Weights of a small transformer language model: MLP 512 squared ReLU.
Each number is 128 + 32 x the weight over its row's rms, rounded and kept within 0 to 255. Layers, rows and columns count from 0. The size above them is the row's rms in percent of the matrix's.

# layer 8 attention key, 128x128, rms 0.248, rows 24-48, columns 64-127
size [107 106 101 105  91 110 105 102 100 102 106 117 108  86 119 101  99  96 107 100 113 101 105 106 104]
[[ 83 113  96 157 114  91 104 191 123 126 156 182 158  88 172 136 122 161 109 146  97 135 160 181  95 161 140 176  77 113 164 112 181 177 127 169  82 192 127 143 135 102 125 142 115 184 170  54 127  94 134  75 203 122 153 125 125  94  63 164 103 135 128  58]
 [133 119 129 121 130 112 157 120 159 131 120 138 104 104 135 146 101 160  67 174 147 122 146 142 147  47 156 158  87 122 116 144 147 140  72 146 146  50 150 104 148 158 110 170 164 103 133  57 134 103 126 116 141 163 152 188 111  88 110 132 186  86 183 108]
 [150 142  79 128  88 174  94 154  71 114 122 139 128 154 104 140 155 141  91 119  38 175 103 136 141  96 104 177 167 188 131 145 143 128 124 104 131 136 138 177 105  69 201 156 146  79  76 150 124 101 146 113 193 176 117 127  74 108 175 139 124 183 172 154]
 [144 113 121 122 107 128 168 133 101 101 129 126 144 175  97 132 129 144 150 207 112 138  98 109 129 172 109 140 160 103 116 137 124  88 114  78 107 118 150  92 172  85 146 169 135 137 151  61 181 115 144  96 171 140 119 149 136 120 141 115 121 128 161  90]
 [142 193 158 165 117  78 131 142  74  75 140 207  94  75  74 134  99 185 155 183 129 165 170 149 105  85 121 144 158 169  90 146 169  84 111 110 124 122 122  99  85 156 117 111 164 154 189 101 137 166 120 116 110 136 127 156 111 108 129 128 122 126  91 136]
 [161 180 147 174 168 119  87 177 119 181 129 127 105  58 161  86  85 105  72 117  83 109  94  85 117 117 186 131 150  62 145 178 116 135 151 163 141 194 202 133 142 142  98 115 106 131 154  96 113 169 147 173 137  84 164 133 130 148 114 143 127 131 141  97]
 [136 117 182 100 154 155 162  98 105  87 132 111 103  86 153  73 122  94 122 128 140 135 150 163 105 100 138 113 143 136 145 159 125 135 153 120 169 152  80 150 135 174 117 118  84 101 110 138 112 149 139  94 160 223  96  83 161  99 180 121 130 193 193  96]
 [143  81  99 132 149 110 170 115  94 109 130 178 136 107 129 151 181 136 143 115 124  67 101 130 197 206 124 126  76  95  96 183  71  31 162 135 117  83 116 179 159 151 136 119 154 118  99 112 136 153 119  87 138  93 130  90  64 165 125 156 154 156  93 114]
 [125 136 160 152 168  92 155 120 102 155 148  47 134  88 135 154 156 109 212 149 114 101  75 120 121 152 150 168 103  98 106  97 114 153 181  98 155 129  99 170  88 122 128 171 110  76 136 119 180 122 134 153 147  78 114  53 136 152 104 144 103 128 106 149]
 [104 163 144 130 116 164 150 132 136 101 132 149 116 166 110  77  96 145 114 140 125 145  92 166 154  95 104 152 136 178  76 119  76  87 136 137 135  83 153 135 147  76 136 172 161  52 113 101  90 134 135  57  92 169 200 139 135 139 115  65 122 117 111 123]
 [ 68 108 151 140  96 121 139 143 140 100 111 160 128 166 116 135 175 113 108 145  78 147 145 125 117  69 116 152 118 195 175 140  75  48  84 184 165 150 152  92 140 151 122  32 146 123 104 171  79 155 107 150 146 154 145 102 103 114 151 171 172 163 121 122]
 [139 123 176  96 141 166 126 116 154 142 171  67 123  87 137 127 139 133 113 157  99 140  71 150 153 101 149  80 127 131  97 100 147 135  98 107 146 152 110 130 123  71 108 126  38  90 212  65 120 154 109 183  84 134 133 112 132 143 112  67 165 145  95 158]
 [ 82 109 145 107 118 136 137 120 171  98 124  78 137  32 230 149 103 123 105 149 127 176 167 119  87 150 150 112 204  83  83 162 152 210 102  83  87 111  93 166 142 147  94 139 109  38 139 147 120 169 134 111 176 175 125 170 132  92 104 150 117 134 154 130]
 [129 148 119  83 124 120 149 164 168 119 129 160 166 166 145 147 114 133  95  89 116  88 138 154 194 186  89 167 123 116 127 130  99 116 115 138 138 144 168 130 169 170  39 144 183  81  70  80  99 141  93  86 119 117 186 138 165 188  32 139 172 150 124 146]
 [193 151 113 145 116  94 104 137 197 142 198 113 151  90 181 162 122 158 145  45 111 118 111 111 180 151  95 101 145 122 160 113 104 179 136 121 116 175 109 115 230 133 159 132  60 109 139 121 139 137  57 189 139 135 123 117 145 177 147 140 132 108 117 113]
 [115 109 152 165 174 184  91 104 139 121 150 145 113 124  91 123 120 119 150 138  83 105  54 115 120 121 113 153 176 136 156 107 157 210 132 102 177 140  80 126 173 128 106 145 114 154  74 113  51 144 121 110 134 135 119 153 176 136 129 125 137  80  80 157]
 [109 118 113 153 152  86 162 162 110 139 109  96 134 139 145 160 145 124 112 121 126 153 153 145 149  93 152 133 131  94 131 161 150 213 131  28 105  72  72 160 130  63 169 143  87 149 144  90 206 147 109 130  73 192 105 119 120 149  97  95 117  99 151 143]
 [ 92 107  44 138 132 110 129 132  86 150  88 110 126 113 131 103  81 147 176 142 183 115  51 100 127 104 105  90  85 139 124 198 170  93 136 131 133 103 116 105 146  96 135 135 162  84 125 163 144 152 113 139 106 124  99 146 111 105 131 168 146  94 141 148]
 [102 160 124 191  95 129 105  84  92  99 150 183 109 181 197 150 142  58 141 135  99 126  61 138 180 105  84 127 135  82 139 104 126 150 124 136 171 152  91 154 140  76 166  84 119 160  66  90  92 156 113 115 115 169 118 109 119 131 121 164 179 175 100 115]
 [145  56 131 151 128 181  64  77 192 100 125 121 126 128 199 144 138 117  98 144 109 163 144 142 145 152  97 101 185 100 141 175 158 155 120 108  93 112  99 128  84 107 156 105  81 108 140 150 189 113 121 155 138 142 115 161 130 160 112 150 133 115 112 126]
 [ 73  82 107 137 108  74 138 123 137 131 109 143 158  97 123 135  65 119  96 117 104  79 147 191 131  59 122 112 206 101 127 120 112 107  89 107 121 162 138  89  61 125  82 122  91 159  68 176 145 133  88 162  92  82 164 145 119 186 110  95 146 180 177 114]
 [105 109 104  84 148 114 157 190 144 110 159 157  96 176 154 129 102 203 122 137 121 116 110 117  97  77 110 129  77 101 179 137 134  73  77 166 193 148 113  76 159 172 138 127 105 166 112  97  86 175 139 108 147 100 137 106  88 111  90 186 151 139 157 158]
 [180 126 114 106 112 155 123  78 129 121 153 179 135 120 134 102 124 165 141 145  97 155 117 107 157 124 131  70 125 124 147 109 128 169 147 140 118  90 122 114  68 203 153  71 124 135 142 111 134 161 136 104 115 112 111 108 124  72  92 206 127 131 194  95]
 [ 88 140  97 124 118 175 169 158 108 155 155 162 116 139  83 112 100 139 148 145  69 152 131 124  69 149  91 108 143 124 126  64 118  75 127 159 125 117 155 148  61 153 127 134 212 147 183 116 155  83 156  55 140 149 140 108 158 148 152 108 191 158 109 117]
 [162 158 157 102 152 124  69 137  95 174 135 155 105  86 134 128 159 148  91 128 134 134 177  92 181 157 139 182 150  94 133  72 172 135 145 159  91 121 102 134 134  70 115 123 110 198 147 132  69  99 152 113 110 144  97 175 155 150 174  84  84 147  95 150]]
# layer 8 attention query, 128x128, rms 0.259, rows 25-48, columns 64-127
size [105  94  92 108  95 102 111 108 113 108 123 101  88  98  99 100  99 108 104  98 108 112 103 105]
[[114 118 138  70  88 176 152 114 122 111 117  95 149 119 160 183 124 132 147 169 131 110 146 133 101 117 146  62 113 129 128 116 146 121 123 101 145 129  93 177 110 118 148 135 103 160 189 160 133 150 163  97  71 131  66  42 136  74 165 111 102 103 185  92]
 [113 139 161 151 153 196 121 148  90 156 194 151 123 128 101 169 116 105 150 190 137 141 147 147  94 132 139 112 117  90 131 106 157 173  89  88 113 152 149 119 111 117 106 116 101 131 174 153 156 184  79 114 152 150 122 147 113  85 107 116 168 140 169  61]
 [135 107 164 108 168 130  92 179 193 150  86 139 113  65 169 128 106 112 150  97 162 182 147 120  71 112 139 115 114 172  84  97 101 145 161 130 102 140 129 149 155 136 138 102 109  84  97 163  60 171 143  94 136  70 131 158 104 156  99 106  72 136 174 124]
 [131 152 125 128 113 177 175 128  93 160 118 106 129  96  93 128 170 160 191 151 129 137 107 166 157 112 120 120  84  73 111 132  89 114 104 117 156 135  45  29 120 162 146  78 116 107  98 156 123  96 135 177  77 164 122 128 140 102 191 100 173 145 133 144]
 [135 146 111  92  63  96 137 133 126 104 181 181  98 128  86  65 154 120 143 186 147 166 139 120 106 140 123 144 153 188  93  83 151 158  98  47 131 130 126 178  94  95 141 111 103  90  79  81 171  78 135  91 110 104  76  88 130 130 131 159 117 114 129 105]
 [131 188 144 130 124 138 133 103 139 116 151 103  79 132 106 130 183 149 171  71 179 132 139  91 163 154 142 159 132 105 138 142 134 115 153 139 153  57 121 133 140  77 163 156 134 155 189 109 185 143  56 124 102  69 168 188 111 125 117 114 177 141 134 126]
 [ 73 159 170 177 110 210  94 113 119 153 108  79 114 141 142 137 185  99 128  99 105 154 163 194 124  64 143 138 140 107 172  85 158 131 101 183 131 136 118 139 177 158 102 150 124 135 124 124 159  66 130 126 107 100 152 127 137 136 129  81 142 132 170 131]
 [207 158 123 130  93 153 124 101 126 119 139 184  68 123  62 148 118 194 106  89 117 165 157 142 136  29 106 118 134 124 151 105 158 136 134 127 139 100 105 104 136 167 132  95 168 183 102 174 159 115 147  92  86 166 101 209 119  83 161 122 145  99 134 122]
 [140 131 135 125 133 163  87 161 118 119  85 155 128 121 113 133 146 136 132  87 166 194 143 149 155 119 104 110 122  96 118 112 140 101 102 149 115 169  95 100 120 115 170 152 151 143 177 185 113 171 115 107 105  79 150 141 144 171 110 113 137 137 166  96]
 [144 134 124 162 126 122  89  97  73 101  89 133  67 180  90 107 168 179  78 121 140 128 133 139 177 100 106 131 133 107 107 146 127 157 157  47 146 135  93  73 114 162 177 113 167 168 130 152 101 136 148 122 107 146 166 159  96 125 162  89  52  97 143 132]
 [155 109  86 130 180 114 141  81 157 112 105 101 107  83 228 143 113  80 204 141 114 101 106 130 169 186 207 137 104 121 126 146 155 132 115 138 117 112 140 160 142 141  76 150 116 122  95  78  77 123 141 158 182 141 153  78 116 177 132 118 171  93 170 124]
 [ 78  98 149 178 143 169  64 118 116 113 117  92 167  91 110  60 123 180  95 164  62 119 128 115  89 119  99  75 169 112 140  91  70 143 159 191 101 126 190 179 152  49 146 138  63  59 145  91 164 127 139 154 118  94  78 116 105 131  85 134 113 142 122 112]
 [146  95  91 159 183 114  91 101 172 132  42 165 115 103 136 130 129  97 137 163 132 127 120 126 135  58 195  39 123  92 160 130 167 115 128 214 123  94 123 137 139 115 150  89  85  97  73 126 128 132 136 145 138 135 105 115 176 160 129 101 101 113 185  81]
 [174 100  88 117 166 119 182 101 204 112 110 140  76 145 218 143 104 105 136  97  51 172 157 140 151 131 143 125 159 131  96 139 171 150 109 136 185  94 185 122 155 138  46  96 152 111 128  96  94 132 135 122 137 148 100 101 119 145 132 137 134 129 112  93]
 [112 129 130 175 118 166 175  85 145 146 131 127 102 110 102 201 110 166 170  96 121 159 163 109 172  96 174 161 121 127 103 104  74 106  95 194  35 107 110 150 148 130 135 119 131 180 121 151  80 152 119  73 155 125 155  79 122  92 186  90 123  85 125 146]
 [139 126  64 154 133 148 168 138  85 193 123 109  86  95 112 133 112 179 128 184 146  96  98 110 110 100 178 153  89 155 133 136 171 109 149 137 129 148 155 132 108 132  99 135 114  66 167 149 122  99 111 172 111 135  68 151 129 153 124 179 177 105 131 153]
 [ 91  87 144  84 106 107 156 155 137  77 121  70 179 151 140 131  76 144 168  97 173 101 161 199  54  74 102 138 141 105  99 112 115 185 143 124  99 175 173 153 142 124 128 120  76 105 108 123 165 132 143 111 120 157 147  98 163 169 108 172 143 136 149 100]
 [125 121 164 144 150 121 110 137 152 134 115 128 158 186 141 141 116 118 114  80 133 164 167 107 160 150 140 238 149 121 114 166  69 101 153 103 108 129 143  77 133 127 162 148 149 123  86 122 103 170 135 100 138  89 157 146 155 112 147 105  92 108 114 132]
 [ 82 116 126 116 104 174 109 106 122 181 126 126  89  98 171 106  82  88 121 175  85 127 112 136 152 116 120 106 110 109 109 167 128 116 163 115  75 195 129 127 123 170 110 165 110  46 115 106 116 120 145 159  99 172 119 103 109 213 114 150 122  86 154 100]
 [122 142  99 104  79 154 151 175 114  96 163 126 188  84 123 140 152 100  99  71 106 140  97  93  74 139 113  90  96 167 137 141 140 169  98 106 139 118 118 127 172 126 131 100 162 156 143 156 153 132  71 126 200  95 107 138 189  63 137 139  72 134 170  92]
 [156 128 129 150 116 119 164 137 172 110 124 134 163 135  87 180  97   0 124 117 127  91  86 109 142 116 138 109  94  93  95 125  39  74 140 116 144 123  57 121 107 142 156 123  95 203  98 149 102 116  96 109 143 121 127 103 140 178 117  50  87 120  83 150]
 [118 134 118 179 127 129 153  95  99  78 131 123 114  76 133 134 174 165 129 125 137 125 138 118 154  87 123  77 160  78 111 119 147 114  95 123 143 132  98  95 154 138  97 164 152 128 153 137 172 151 116 140 115 119 100 145 155 126  85 219 104  94 185  91]
 [117  73 157 129 164  84  91 113 133 135 111 192 126 124  99 132 143 114  96 159 144 150  76 124 171 135  80 129 120 115 148 155 150 111  88 155 172 145 174  92 126 183 117 154 132 114 139 139 143 117 125 166 147  38 136 128  62 131 134 204 101 127 168  67]
 [114  95 122 131 127 102 167  95 136 132 141 150 159 122 177 127  94  87 152 159 126 149 123 134  96 126 105 124  97 133 128  97 109 134 140 117 147 144 123 165  65 136 168  76  97 129 126 147 148 143  76 141  71 101 149 115 157 138 128 130 127 140  62 152]]